Part of a small language model's weights.
Training: a variant of SOAP for these matrices, 133M tokens, 2310 steps.
Each number is 500 + 50 x the weight over its row's rms, rounded and kept within 0 to 999. Layers, rows and columns count from 0. Numbers have three digits each. The size before them is the row's rms in percent of the matrix's.

# layer 4 MLP gate, 512x192, rms 0.0831, rows 335-428, columns 96-143
116:477591468465467525520484469508463552455449557473493481547501461528541503578533548472529448552490580614463464487588470565496548487514461453493490
097:590558526480432505453544532411452424545509503400448560523596551480566494549542480526457472519406483477467568481477559451477508484546454424498563
090:452492459512453523530444472395569484507470551486583483581526445548561469521522438484525551530455567576523499494595649571493484515462520493397513
100:555401522481527515516492452460579561504435414489415464449495456512448456488428573538571519604490503529537460531482505518467554493447518500533457
111:465485539520450515481546477440574549468484537464598509495455467488517535527576568492525422496523546494533530441503539558490433429459541556579494
093:526473511415544475485486439434464540519504435522485426435551496484475496386451598527523459498513514539413572489400517452422477461466524558538504
101:473485506473478479478517438542474372379508516444477529483551434456492534428529540475571486575565426585481530562468561538439519593537453422507570
094:429461528439491529523519503541484615591514526499471466594373483607503465496487462517381527471436487499504457496520493494550516562385514520488357
100:428496470447509610548543432621515559505545554458510510519506497573533552496556525510515517518492390556527487528416579487517452486353480442468482
101:572492580563487571546539550541513491611546496546446502575493501479482579501548513501463540551490427503477504418516513462518530565562448478569390
098:504486562435448425498447513530490536495518495569584502571424505476499636591443525546518434432526436434477475431478544486528509487567361572584492
107:436413503496485530534460564519477511476526487622475406531454485521565514447527528482478497501572525498434489508474591633590511534518489417555475
100:484508491496455527575505580466577545450526516417544575517547517475468502577608506528542525507500506501421472506603521544585546610595488410497482
095:506428487520589553455470527562477544597483535581515538542471592450509451421523563557564501422552540465522444477509559479500440529518504550517475
091:551495517476494569439586450481464517544606514507497511584616506520412484517473464442529439519510584488561527505394425508475570499499399522512516
105:525507511472526496549489396574499481438480570475517510513557491559447509559489459518535465483469506424431478626511407485464500446491528503533524
096:558492460529441496396495598465445575485569549584470517487473524545505571560432503597430530461518415504600518513484480486471528574341527577556423
090:600505525423471436490459461506582432435442494528547433460587538508624529579549559501578570478535592482502392447523515499504461438435523569591433
098:578466423467467413525493466519537513466440512522480479489492545411549460534482538471453506459491459536472477504582475449457466497426460471489481
113:476503535488618492438407603436595576513626451559530588514558431482544449454510510513457493482549507566402524512412451514600599494465531605472483
097:437439567522554520411473522446453527500518578426511464524475391529482418486501498460561492533419519505521523532502385588435543525586430501589506
103:546432501555517420469486451474479508563487538364496530479407533587497523458457404486518458554352453525452558623617556581443489478481461600501448
101:518484368459522543431579535526497514497465523544582445522467580488554554503528557660389391540544472527580532535549449586469407503500475482512493
096:496512533496475412473470633398502571440413506523411481442543416573518540536423552549506464474503572474451600583476548479488400459509519477468372
097:470459526462551578469503498492486512566510479451459587473367515438498467440490561389495451455403448500518509526431559488507507585482555449500490
102:461594407446517472491459599564505572536520483486505474457473543488527523548419589579434489429529488526513483578509517577503452456482479570455492
090:478560513427514573577473492523516416559485486569525568434462475561476519619571563553450524494582507510511536508567564487423496569452429496524557
092:484470515517489518561458526461472476528503396554478500450528429589518475516572505497543521475480615546462430445368501499548569427509534466592493
088:414466506534464560581530506554544547501527436546434527535418421494473506479532497533537482523468509523596532500513415521456416464534456570503463
099:382500505613455420598490477425587472363469527463607545477522410516568554568426512472526549523591436533413500454488501597545486442515522529472395
102:543479533512465518497456645550488585514477537425505432521483525575514343525461510467574517515456554550570469519559568457376467494471474483510491
112:529410473542510503526518375445583560527519450502475508435579511559493526556430557543522564487498548521496469508510479534489508557426416514486499
090:470491475485515539510530545624502444549619540481528500433514508564544516559550488564544397535483522532433545472454510428469461455503498418570554
106:519519494479504464498462544450518568453484522526478461486488502545517499503585535449464528465424632512483518482542511525561491480453520529521482
101:463494530462489445400499473504540450432439495536476473538385479473487527553510590492484487489423479519457568418571490468551512493458488435521374
103:517458568506554495499556564490467548499512506507575597508484453539517482455460451428433419479530629544573523487474472457439529549471496517496434
101:517487458557493511546397582436497454499519505528609455396495516574575567516543542546607427478399447508509486430473483535479593565531484451558486
094:523480628546471504440613583489521524621514468492546514551590496495488546523595563498422497548524475430456491481518442458416598476471525448523519
102:430439504588551454497519478529449510626493516608445521563547554476543609528509459473528430429503532588531530502575423478500475492542465513494496
092:478562451489646447511587448565528483486453453532458484520440502468506568459478480610545459533428568515482513474514470556527612464535502523565436
100:455471561566486504528484556443506438583542469475467461445518439557501468478530524494560545457546501461380487498528483525562561524503413449455474
103:453574499520510496544446510503546510575581480467384445498470435473537435482509476433489567510472471464510536416460479482414633534547432375439425
095:566431526541510523477382453412527466461527442511452536541547418539461514532550493440524525506530487485535575457523546513477567465548594536466540
096:576514493511458534581576504478551568441488450486577510673492490514554550480542471531451495439433500496466506440524497578515482603519523497606517
110:534567509486510426414494463446536544476429433478591559599446461512548481458419482580421484487493550543392442485417527591570482501516553505512476
098:555533535496513468555471445461398482466594448505416501506517583634489456553599435526539495452585541505485419389545457485616482561504456514511424
099:580512490487482537554408452452568458654458542523469517520519451432403490442524534502528467530507469481532578538455473523511421605405512465476509
110:373502543467536497538530538433462519490440457529524504503482501552590540488512585526471500500487443552480437590559517383451503566446486490524629
102:548470466517609533588462447527493402477521518551497515504406489508566547490485450532481587531488610577541455516474537524558529588443503520460444
097:566435435585517534474496498511547542460391496489465532487457468409429564464545516485476460507515508448508476450529458474557676637440464543497498
099:516512561562461534463524505487471463425543541408563464533434631528518587433442529457489447487509543561523464510540472485526492522468485393541523
099:478493527449552507493496514553607509556469456404474495529459484519543499445494552444482487388489540497382555452562390493455517525521443455554420
102:507406434499468587414475511410426456532497547509567592548601510561473471545491459543485416496477474630508525513402456473482502532495614603503524
105:511498467417475576501481556493478520530581411532489516498495445476588519549524530451574496487489440451546475484533514517516522487460528527424631
096:415465477532563511537555577441505463523491590567462596519466560511520572498504462576527423504507435556510528497617491508463534479569432470499504
107:518473414515494512609464517503559506505645515482561517465371538574601390449416462463473579424485519519481419542528509484460472515490520556561550
097:461481411462577498520524511592427421621462515492542517496479510608515489462486418569579524460493548495554549622496519439494441527415501572494572
093:501541443500512545526568479512477480479488505531522548528468449531407440476603461476463613513477456462564623575535554527533376541451456494482529
101:488383490586526493563475558575475605520530477460541526500483555491552587535499503530518532465473497516505386483471516508478549462412496547431479
090:447488556420522538515505488505620535591492488495507436529453528479518613494467485526525430436478458504505507411432487582494457517477441503491471
097:521523517450435520476551469535537473500459562498503536507507541492537531477483442471490368554439526512485507445401578480485488602510451465455523
109:505476460427463546556456492534689456589492546447495485544528515507625561453524420618491587498578488542518481457594478484506469541420562472481491
096:479558517464483569443431474445512586515536430504468511435519465493520472384455545500464406416465511586547538551487446557486523530511480602513531
095:463560484476560567500489526529535516555542499582564434414429538437511561541477500482560570466531505539491429560557498514511455485462521436560546
106:432541469443510486484528548475612439537600501464484554495480384468500515495506455481521620516419463449456471469543540507421457540530420496496521
101:561501581466480440548583496440540526431474478543477593560454534550544515468548369520543488538489476442409474528559431502432448451484513439518503
102:415502535473387520443496425577518523432571500492490441455552506453410591452532485458571519563451529469526470495463515445524549467427526509500501
117:515453574435482538518536409637441397421474559442515414483565553471620493484492513458549535509494524404493460452512507552549596566501601572516465
103:521554431526470559480463508426434531523595507477571494522532528462422483491506547504539472456413465501604563484524505522584441446476541422401514
102:485494493559595492447520591519503474431421454569428408520506472511491439688506551486552603598468513587519509486525494573452494453460475509515476
092:418572412487498533568460562505426614565477431577458493479548513552580471452532432553475516496486464542541514536546497654560608494533437492516461
118:570494545502512454444519450540520448509557479463505501438506460542529451563584605547633490497509512395580447398530451492482471516508499483536556
094:532496499545527592585495522535507485454381530495528492507471466411487450499495565484592499551408476392426473437457505549486536494582489474510473
101:458539547562486446603514525475467471534501453545526579511584536522458479510524436454519454594540381546492479558448382467501513447521497454451569
098:586551519474477552581533421510484390479525467492503456565477527495535516502500489400486518487521504589499509522406498554523477553504434558501534
101:429485478509518477546637505425590542494489507380485498544575484526514594437529562483602491556507539479455555558524526546484481591507524519575532
101:497455579448507517496509524446436620556490424433475440512503455531475535504421515529546434362605366545537405481523450557360450461507512508588518
104:542551484422464559507509514553542477536575511526536519601479603520489489533513569564450566450503542486478435442528496555533546578375581520500506
093:551540430484541483460562567440469498556539523474515490553545475517563418468477553492475591485428533525547466452539497449441455435544474576606533
096:414487498538517614485539555490519527447611511529451561476491540516502435454430526573475494466410527505549452545546483483536517447575523601468427
104:525517485515441530485430490594504555593511444421488470486491433481610447489469482434394530488506523513453438518522484561466501530412422417520472
092:515520507426577450475415496411527392556511493572549539486599610536499505435500538539494491397472516570447560551533441561498503485507528482535503
103:565566478497645442494578535591459495445538438502573584513531543450464500449443576579458495512484550512490555512544566438501496470569449486440372
097:614510462538522485425527521468400456544486508487468447538443506524423500539494518452463482446469525479431486452581639546450535529554496439440461
089:541538517569533542470553538466508532540534616482449413493460509501552562440545464390613477536564496553433490521479427524563386500520480446518445
093:543536510525380479525404553490349581392499468434424442518589535503544430500464487508517495486511504504506473509515446485555536498469499542502448
099:525528451566598462501478519472486543447486508426451504433553507532531489471546583420506402455500428561510539486586546484468382489467499508508560
089:512526486468478527476474519541526523421544475504464520428588559438428511474438541577540485482605552498438570453472503441474509515539518509481523
094:463509493477436535536492510531553455597482467434548483539522432557545489544526408542502522502412540484462513503529552486480511430548427528513518
111:500539504464444525456364463493535479456456521518516599547550438551503553544493514428519566527455467447460348482550464576502505465505496474543508
105:483528534440550558549525557495571445495489535494514431501446474477512552570530484514514533460543500556470516573577492515471519583518511512525507
091:443461510414497550595485518535504494531451558430566539510463536414463486440462424479606465495491414502382519451525560462378475541501444478498499
103:510434536506521527531570544487431463548494430541461505583540573430497602483436463504528445495367416480404548519514502482384521491531498534465431
109:463494507500416564501456539490634535475527574413510545566467580451599564544596514551499468585473521479441552507530558508490484519488617501528515
# layer 4 MLP up, 512x192, rms 0.0815, rows 335-428, columns 96-143
122:590558478526565565520451499499445586550467447445422453547491474516496505487468548439630419414458505451517403504511520493516489473511382514468445
097:529514443411445482467511511509441473465506512423537537465552597580588451478470456547531487575527493599555488507498449542503505465520583477512608
094:572517521493606388469494569516514457526479573511433459489485527522451506480513564522464510441583506502475503488604519538545538512558510460459530
092:522529566469440522421462456509401517537459504475472426493510629550473472455515499613488497541555568493565459420442496504504518517397498438565504
108:434522499448478526499573570504529538544543487570500566523439481472413530565449484503482457402408530503402338511511426566449510508533549618450530
094:449549566455533462487542494491498470550524513432511482582386470450517510454512445548417447518578533592415546561545513470466558472488497488511469
096:535465509468497432566501522560545512532510558484392478520395461549468520443514476538545436430551462510523429486517463556492485524472484470488521
091:614488517492514482490539461438498524505462458453518420505458474501486541540435543454532457516432516488469395393485512493538564519453475524474502
099:547528513541487564600529534479512415407527517507464486538432408406530436511552514435514409539516474462437515516485464541613490508481475525477522
099:585472515502516528484478514478487457531492497544426487512498508456491487475486498571469501535511532368417559372531568415531430626479576444524513
095:509450528591496473520482498571524481453534464438562562507536509530568479525541538508484505456517471560568495625452538509558483565416487504612532
110:440584561459647487515480568503528538469459439510452474456445484602500492423513563512548518494440480601508491523500525524491548489514546462594436
112:512565494485629503600542472502518495442499520522524531456373544498494413566525443569521514516551498430611502461545460518488514508515424437514443
085:475527528588565411453508479468373514570562427495522523568558444516465437466504540531480503434420529563538534470591559510434520418439487517473473
095:441461492447425515483524606546511466514532528464569540474511476479518518471493535534527469558452481515646461371480456446480493550568535556531490
108:636640485452481536618452455582421468521455520546540484506507370565549438453496455569529499505531555571501465548500450454496539441522605512481518
097:412484549507570475495480456556510542479492491541492385503537470464477504543542589598478438627521514491492439487443493596542524450480431526515570
094:484560502546517452507531531558473558506454506586467408522474549419433456493474618462576528516432506494488519540536423445562421541497378501500498
107:488491598473570507556511419574507493407536458538547484452541520452528569442546482529469547588565498498588494490558422512523503546510577487465551
110:554486472457520497438534612485538422579563518476517472464586498467587524437601525474516440416589519568427461473519463461557603539522522491634550
105:562468458499461479387488532569497555531503480554445518492582476511445517501539526446478470473441449565536525508631441446579421420465437458518504
094:513519446507487524443494504547488511570459391574522501419481529475518532548532529518548521541413594469442437451454503457403487413508475610536462
104:483484457506466554479472539447506540484496514517410540455545510481569424559384482492469535481519489598548560501521639486523418458495468541499514
097:453499432451478428444489441499608531471472503576427515530555459593445495471469435529509486593494504502422500602579498480463560513510468408483474
099:495463560413451468535545542444432526558477593459545436493451472515502482447486512440470495507456387608468503510594490451492458396513419514501531
098:541430419375496528536568493395546540563555454521494532530496428497463528569515569508470521556512517514511532426463487492489453465517593524449523
093:535507501472536385451501563422528552482466491434535556466489520386538315503469465521542480473564461485458514530488533457537539387556451506499541
088:462425378470422437443570580460529535471550483444540546494554491513505505482466367434501490511450477580480521504553433540531545458464463533503541
098:423563445541528528530456439458548557536458499505417576592467563472404468403466441522487481527535551537485529538454448416458528519543513642435499
096:534522512431630433442509436568487459491443503578541544524508518488479563633496509481541444536483487585372416497461489518477456487496493490454474
116:599554453493609570439483508483476454483573593438482503511410529558488394482514526528488493519530489526417523565483550523524522478473478498474485
099:531493380502461563438546461539431485464544520578537421438457544454386493461531552521529467465552594491545542531397509505486392493594456482557499
088:486493494576518433468542496467579522552511582487389592446486494501383431526580426575431468625456407573474477519583495445568554440520540469474500
105:550469544487503546455414495540506581464432527566600499491514448565508508436496462453563474507453615378540515419486415521394479503527564515529471
102:531525550451468604497426516427507493439491533505374598396547506383380540411534516491532417472491523458492451380481598519513556409446486490477493
099:455530534544423550479462600587376557519512438533390514593471557430509511558539495498486468569525473529501471475464535521466475504491531396515471
106:550468452570537499346569464474485473534520459469452477448552507429464470493514482442494554532459608563541469527574427485493439459505640433324479
091:488507429458464493482471579421381509463508535472463467432437552475490563501527546520492503514439456526514493490498424414550584525505572464545483
101:550500458561423487520458477490544620515514448519555430397516490472408509463400490456457542487478492552489524568460588516474523407496451495500455
099:508419492518484549506487560479542516480523514320548481491551558534503500553543553426520499484457522385512445548564410403462466458495478460498450
090:549495491558568444399470403547435518459505512441456507497563638523431462508474457499520457414445448552712531542507445506489522504524526481565537
089:452535465537436478600531511430548473547456494531504488524454468442560472499503461482513607460530485494549533640475560608554484455465491482560540
101:474546499552399508604421491572516501457469471484458607490526488476416515537524508530482466487432466504446481419460501556500425490556511376518501
090:474450555467526509464457483506471613479589496501465483464476400490584409504587530440438520456515488428469389550495506565449505434535543377450481
107:425455564446451545486519499412567514436499518444481485511452557441557462399486487553597550451483442468502505614598435568529516491443469493524402
105:543502510494505521481477492589390470550560416498467447522473513580476539494512567546589424483509471419496529401577398562514524475559472510588406
096:482414474532408509480540397445472481532564528458545395500455488500413495487468567595425441503522463485411510497529496516537486439408555498519592
101:422513516555541496462499534476447499488465471523492543466521505496530553539498562497451428488477480423401606571509493393580586483581371535524492
093:508557513500486573517538526496449364483499449497505458494465475503432502513487455452514455449583604483390489512553494548561535473389470561503507
095:520434559517478507457493511518421433416572515501475585501523609534477464507475540395414475539499537481437581535456503443381484555571511632494447
098:435436486530505529472502450500544503483461385525490511536482442536471500533386499493530531495482435548444573438564498596504584606504538463495516
095:455485490526544486442455435442536576466462478400495531471523473532478540506422563599465459532575461533457398485501502521561511490603564539475495
101:496515489606475499521587421483427433523476551565510563423534613470482521501445559483482561483437536622448474459615495518517516511517450522486442
106:500496592533452615497603558413523534526549468482495526494443505490444522452503488458470521496509555492560526485488520577512555567515456478490529
090:458402464520479424484506515500420525549510466459425495516517536480497483572465466492540547520500451500597535497520469602449440487456433543494619
105:528562503423457487562503484461519522493541504527518549527502569512537412496454471547518432570565445497458584397518550463557587473484448442437571
103:499481517592537521528527429559446460491509464471471550541607454532493515486448512520522506505455433585569557504462563542579488481433484462448479
105:508527450563499467533366441523517538561496585442430503508555481448496522503480511446442534512466503439491536485472515607547361513472500426473512
099:504425515543576487474418524507564500452425451449410493523475501458475568554423677416520527504612493421525664510416572568486548476542483491451556
094:430438493511473540489433564529535456458531577532510678516414488511592504523466537442407523579487581572551423451442480483604544450412491423489538
099:516545483520555470599479517482465603525495471513596508513445406507522441447538509560507542430452506511519499503447534472535491551370553510465437
098:546505553480520546518576547549581487513451518491497458435526394463514573460664455462464422478520419601583466419476444492514379495517490512523480
101:433522461538450321468565483439525536464395646508447433548444593582594508535552458510498543577422473522498420437522484506474502517577496488482414
096:489489493473583531371470479568455529533470556531471519543505548551433554428546523562460591543406515487486494513488484630478436580458536492416396
106:536456521544458487594475543473479454506561402485600558448510422470499488464526609469473407559433491507574526494504442478526513543514484474548493
099:542543430495557527565494502549500443491511569465487417542519511499491382505495447500458502493566417482469546444598488496505451519438459559528487
104:485570499592600495409537454524475588509493575439504592509503510549525473513507447480523482451524602496525530434495397491423544419603448527562483
125:476457460538568490584497529471534591429545499555512487507509499441482556473493454493503566544476420493457508443497524503526447530486436508479507
098:472470431508482479573452413536522533503560550514582474520589544502533469488482581553475508484559522580538591476430523431489477529588443495527447
101:438520483483411524471504466400458417568408589554500565486424576555432497479440484527542473405510533545504520545472513464558312474477524537471490
094:407492500492564497471421436579463520472483495469453585523441425501459565580509536456609538480536485475431503516501539476492399421420542541419500
106:457434538482508442500467570487571595443451523521554524528392532583467521496456511448492487447617427451461542512517444477499541492498442550539447
092:521528542534440515456519492637521514377478523482456492524496452458482473393544494568485538433452445454457463460520501392423485622594589483478506
102:564524468537402452504511479477401501512424505505493537485480485452520537555557484488477564464419512440496495400497527455497486536451549478452498
098:556498480524580506591492425485555498530427475583482465473549500447531512520459542528441484418469487471515492552425382562551477535473495485481503
117:542581473455506478516531488516442601465475395481486478456452562440505558410537612471623461563589484472478550434496480484506506567531483520487465
099:523483453521492606444480531527556496600521484540488462660480440468469509534600501528497508463477443472514607498430481503504455500518508654484461
103:507565499430497525561540412451480475489496489535471468365511479560483474541429422490461489482489485542464451531555365516515463597532428387473545
092:471500432542465547487520459544508545469554520463536499492402534594496509487557479488495498568468544508473444437504558507417462546656535511446573
097:466497564479455445514534473482492506501467549459485472578578451411472445547552534497447450484446438515468486496354542523471386502553500523527500
103:505536451538502507483463522509568541525486423497492435457543543477492561494547522442482562434514524510541551555545524587595651443500518523401524
097:433501512507440408509465633571512577562473504560481492524446487385581413488453585541512518492500456521492468565529541537581520426480526552560446
101:421508574469494498512558517530564498494532448511465457549461495560484582488461470528470596467399538551461523530494549523342446607482443537459421
099:550535511527519494444540525453417534470563478463578555537499485502472519535486570505460447418486463512507487508458511535503498582529548503529557
093:525555577400508447537530584578566448510493459455504470505522462494483524613500567457528399480572500531570519475521481497571446534543477432556528
091:498551551510512534433551516545512529405474498514508467496526500477480462475545420576504455499540701453492525435518443599451622453433449471482477
099:558490436523490539481533549566518530539471461527575476518528527481379586459465436508507501554507469526516491408484429360472575526455557507598567
090:524511535542501547488476559528466440512508521465485430553480525546386500517548580520461521462539516537346461435507454517604481466492428503541585
105:469488463462542480460502490508490485534497590518389497446462509465518428474454457483456485558532481480550490408535528558490467552570517587489394
103:546508465532509538511480423555495622470423483505578433491478468480492565590428544491525628473515441563482458461457563457475442485472489467364475
107:499506483488495491423459596440544493441492437520490458421442514500522445512505427569527477474447531484513432475523573420398488390495524500485443
098:492471394492540515514426495401530569480562455550417516525493450500593467504595474583442529492508557476482501453488591470505531562578498507474429
106:485539545424544511478480494632508475499512521552501385475535533574450498505533544462554456440504449437462496590577566523486639588457495524503436
093:497434516578456550432448482486550451511560570510509511531521589509587484620520475480559470457458553583436529467468448499502519475527559488554499
# layer 4 MLP down (transposed), 512x192, rms 0.0856, rows 335-428, columns 96-143
107:493561465489531579493493498476493492464481459473518522510599513528479524479520552395452511504429440438428450561450616514526470582502493513492511
097:465411457528443390539503502422464446557497490461546501453485433405459466492560496565517573425524484511458594419383498490471486455454410522523395
091:502446564484463546482489468398420408482442470549575504449585514414416598462558485420568488540557553472545476473440585421617431506585485517493491
098:361557509518485513427495583549453504495600511396565610494496525544462455513502436461516484407502519557511473522513430468527404492509482530537506
103:541440525505496462483530430589515568472470524488516543495445529560464442520487566448550465515428561468482640418448559502465418530502529587512524
100:500496532469502474474559482619547484563457509465544547495456437548494519512504468498395513545503527510527529511571490486565568510432517511512538
098:522472507461537556441583451521612455485505472583534534506505453478509469470381538570541477561536473566448449588512527505514502458517482499493520
097:562514541592536473471477432458477438446576451663518516394530417487512409460544513501471521550506543499446540516500499467420439416536544504515475
098:593505486438532487470503544480493517425416521498561463454586548534453536483431506458510460515548490552406466465412483424437470575566473462494556
097:497477471580389448466547465508528466498546481485403500470478536452469443443595536537528496447478465529567392452454532599433603495548432456563492
098:590497441588487516541545564490454464546568480509524600379554484565478576498489542542560570577537493564465567463412528375489491502541538491388584
101:486439448619466501517519601571495555499551542440479443523534501566616469490490469407528485520495530526425495549504494478422454509468471527437364
104:458538536428621441575470437448595525487493525500483469528495518488438501473535511539458602511470479455527454455522472564500517590496537491517526
096:393506448489460455533515450484523493583547523538508586487521467514436443499483502522479549435549544480540496491510458463548543504482625408508452
094:563480490462497400605472503510478433396439442552502609495587547444418450545433502577521466480483513558428483538369455485436472449513524379410444
103:536492461456529509476516512482493508506487513408496413580473488568588506597452517525555552461413472566564480538448477511467427622440472519575468
095:427542456427401551474538451441387538439445534503585419659523462552500537470450487491499560525496464527521505529528538562505444496597462448455521
090:498462530437478514544488503458538408487561432453549528535567463515569470574469515541556549480514506444534541497475367545465494546453578487596459
098:421534565505509485574548431542416448488453455486562527538462574474506482500517528494457451650555500514496576414449577436584531498466516550383456
108:413447453570420530545522506569536297574470467412503495540545534503543488471483514468515481481498516507458505544527457495516540437451496542540386
100:447504487521482522477466496569469528495444585467515577514473466475530477433406448466491525482587476520345456605570562407484496527543534514573451
105:460552490550533502464549457397520373443582572514474528478438477481468496569550513463486462546500483443510462481491371476513492539500545487511564
097:460414508503550512600552559548472480503457565542484533428379451556552527522493514380378519468511540409501455451508406570463459468419512552539474
101:518425565460574447588397523523557536533519480452498477497453441516500546576374583531450525553554534551532515489529476557453548499469519501370432
101:516601460522496478537424449467486513534502567571471491541452513433429546461476505549536535512606507481456491529448502508476531507506444438535480
100:493565462565450549536634427496491382498434563542502509504472450496481522569514505445561407536506499465422439524504415516426518510492456524442457
091:501466546500463443458443344432506444396545489511554449486500504562572553512485438493462500471529480575483602482564584516513488445505437551438480
088:512448546504481514505507475391397513545451377531571500466463538482489577399595572568597460537528545518504456436497493442569441405590541530457509
097:572382530569474517540456553428531366456483432504512496476526537543473557386589493593518431517479476496528551423549484510460581555442417426514513
101:421440504439472499497621500495468501433550465544595586463480540443400466552516455460464540482553431363447548445528472419485457536455421511493537
113:497510469459511510450553420455481529434474496522562558553464502583581569425461532495499464474534478588525479491407485532552561501496553542509541
103:505424499592536583443562510497469529436522521517487492467455451572467502555427494499584485523480564529471479529487385517448514496501527366554475
092:508416532488552562510506568537476516560549618412457469468503421492466601532647525512617521595528518501529485490505508540539463440501450461575454
104:505581533538487535453488495496503489527446598518535464485492466499507491448507513540518569373513497383443547521477487483600498424494495478523533
104:469529444567561502454470486490514402519500518503546486526500446414422553473559520546439522470387461501507457466583448393486489469509434410538532
103:472516492542470496487573490553487460519530492553522535530474453488499600470462512450577570573469503475497473543504670587495524513505467387459457
105:380439482558509421471481501546467477551552558417536581537579408477476468540416479479500572535501492512500432578503518463518457542404455642549524
093:544502566514514466547557493515484425516512523516476531463597497494507482548500446547461455529461481544441432544471539565496502450461539489524517
102:481437473544501561468454524528549482483447546509450529472472568473509545468524506440528476397481433516482503481520580515533539560512545435469508
097:485494449512549516432408569603464484543492475636509476496576553552476574483562549434529569475429568460525531476504576495518435515451533478571541
100:409604529575410487438465586491474505499503501525427480460508435531606574445378512337520535513485540439540519470619597493535523573494548568478491
098:545475591410551438495566590449477542448477583491565505562562560476515554486405562550427527468390539561507418554586422646581441527493502536486432
097:491519452529546485492594522479496522435469468452490460452532436492567533496555530493455533478552529483496502459411515424490526435467571571521477
097:492516489582489521432495505518384463497375569547476461501480391617450539545487486504534526501474443524523427573475523434482553421556534492416517
103:443425552442592440368534482516490504503480484463503547551472433487598541508497399404421484500506497404545443473604503491545496488470552427501489
104:494483449556521534521441605497589484457477485531475560507573492442456517548572539503452430458454445548470507554493511477458522501442542543476530
091:427488443622488522558452450496407423614510592465493411454418463476390494490506509501473541506502428537506417506506476477517496513455577565495481
098:518498518555492419450496505414584511474464532487471577439465420496515558427460492519461506519464495410434502491542487443484454539543484444542640
096:501501611602540457508463516350522512462483520413550471490504478416449455469606490516561381481475391451468662471498566416470460497546487441427495
103:500554519519606397461424469509580511476470573474492468498522530500601492461460518460462517455530564423538593434491557532489479541520480482421600
094:481544492453502536475523475504642519517558623486479505523374482435541546410483510510497543485514484522533483536488477467551420440471456421428509
100:502440518418521490485512432468525472455490534492385562558502457609492486482427484520526470570526496469615505459550515430526601397425541503536442
100:593470451512471517537504522483531601552585561565522507438508578553497447517500469507482452524495533554619567418449423583546507528528506440449500
099:491492501486473484465491525620479578508458494518461472457515492518527510496468453531484424419494587413512485558388576529457524592442430499589420
092:550474554479459444499491439420509489578520482464597501529465506498517500455605512490458485476515523485424494494457561447515496476521448530456475
105:418531473431478523514476437528378475488522662337591499538394567489541512462466467432498509493373494464436513517563548564441449498503540458594613
101:542509389473478515647570430495541614485554532432436458481510504431455551440478473491474522573469554493492556486481569561445495447435454560535518
105:494426529531481487574535486590526380616415514502476507551496419569545450537452521518469399499555465598507454474493516495414502567517475517539503
103:504530485450573538477472648523564557497658500560467477523409563524596491457463459474545506440461456578543435578542504519484472493473534545486610
099:508563392485495497468570456544535394518503490518598526472531449529546483538520495396544462434471510494438494505474549438434502497411491453520513
092:477539506498500537484494435585534563437576506439596429473520567495533580462536500514538558469510482501564539520597536492537614569458462583518449
102:502497485463468430520530428558441702481530463569498497506487472490546471348468506485547514473557561572492500495523523454554512489498473598447559
097:520485431509362564476531489466493475568504603448417402557475541507501520510539485465550543475487496534399430513379531500559497505544491599500467
099:416435516513488527578547411516408529538433466450489500506510435569479485516514513532508503535530510499483482514490435543521449613529414538547458
102:526498517486509591430548534486528490535499492444536423453459524498606441567574521474495537465414480481481458587543548502489439496517390475529489
098:610508394485490508468493480484442461539531550501509537448467457498428467611523575521509592443458439593460463555570584458482514577499505468560505
105:549526533519547608524449482458560573511524493479460480582553522460538577346373481506553439463544560504490454591496522509540518504549502494420511
119:439460572490483531501512391530605474500457462482516536578485476449449548414612502540488453513585492508491484445484693492445503383521427521480381
094:472461518502536428526471486456525466570474494517458487466531524395469467504450483492538449468481531567480541483506535499492350435498509408545435
100:530450480521548501529539595471516457473508437526525449501530519591466479563562487598420527505483465526531515497496362551452548428528580509563629
095:525488548555456535541421478493423560503449517544586506509543456448476433564507374482508455525557471508443506378519512594458491591537501511462500
108:465475458588449506456437545496447461509447468549588469486486529495526430575553507528573478521504587528556605458526459613486468505467511478506464
095:431465497538565470513442542408439544486507514535555526484618542436437475483471524465500632438482512501499608451518556485482510512518494523563478
097:435472504568461450459500471484399432531564554488454443520492563540495397576463536471493522452528522476526415418401515470513545556522464503511501
102:460438464473426525521512444510434474584504512466506550540510484429479595440494516422567468526494529500513427463494544508493443484581466553472478
112:590443496486514509464515461409473568479470542551518451546425540464374568474485419556480468501497440470553439451494394513563566493484467474517532
100:468475358505520620524496464479487598558576545546446472520527494594474490484553551480473509518453575497557536528536524463507490399458443518592548
100:444589455472389509494539476483458549538547529514454525579499470490515362503530577594499516430546505628454474418560444547471590489474592462447481
096:538526450522420460524615445513502480462466561535488459469460532449445550493577538535475393569486500482522490451514590443430473423528516467496466
101:466419519516489449464470463538518526545489538449479531562465498421448497549476448410474360592541468437545500506430589371547466504528467646490509
103:553456534416446441592550437568476541530576499548509524553512510525519492510463452518625551553507541498459448412482547484565611630466574480450493
100:540542524552546498522601567426436533517539450482593476518493494463495474525586559476474448498553521423495564441499480500501502549493484421510438
106:419500514522576392514564473473475405457518556505442390513486463517465428437550412596531506501604512549434506519514622464503442432468531524486566
104:557472575447496510476517434425427529483490421558476472563507444508491477499470508503473487537394627493493461529479529544531545555487528500485517
095:493523589417378480502474414497463561475482473530493531455612512468500401553527518520537596513530555441489460585572548511410407419464492448507502
094:493567476484403412455528511486517541418542456500473373484499535538572558490561458427424472451513417598554500521482494467510479539480576504549612
096:521543445537453536444454427397555507527460478460541496447479540585507534478412454440429523430417476511548522449442547431461483457465440527592471
090:577508531501408428463469522491580496472507481478341513496484501396348500521495543557527477572472455551564442443489517557507475520591524556500367
104:497415491458525525503514533493512563557459499564513542517455478530474445490429518531376557550507483515515518474523385404468571500515393513541497
106:509535533502440504540539544474524460518410525452501435423544488506386482509498448551462520523513507421423559574454506478492525510471482545500515
105:501478476482485600561504491512505470587545575485539460416467515464667610461513546523487432521466509502517497557531462528530472470461467549537491
094:468508519555524523525416500470494522574437468541531434548613442480431476491549472489506531498594551611482434407447515489509459430548542472518574
106:519494535525561481490536598491471493554505420409468490425478429531439475507502545478529516386456426501541517521481510481546492505471456526471490
098:496539459551430470535531472526432508534434520448474460462496454505448527515492527480542628461531582591558488620440535477504534566505481508437492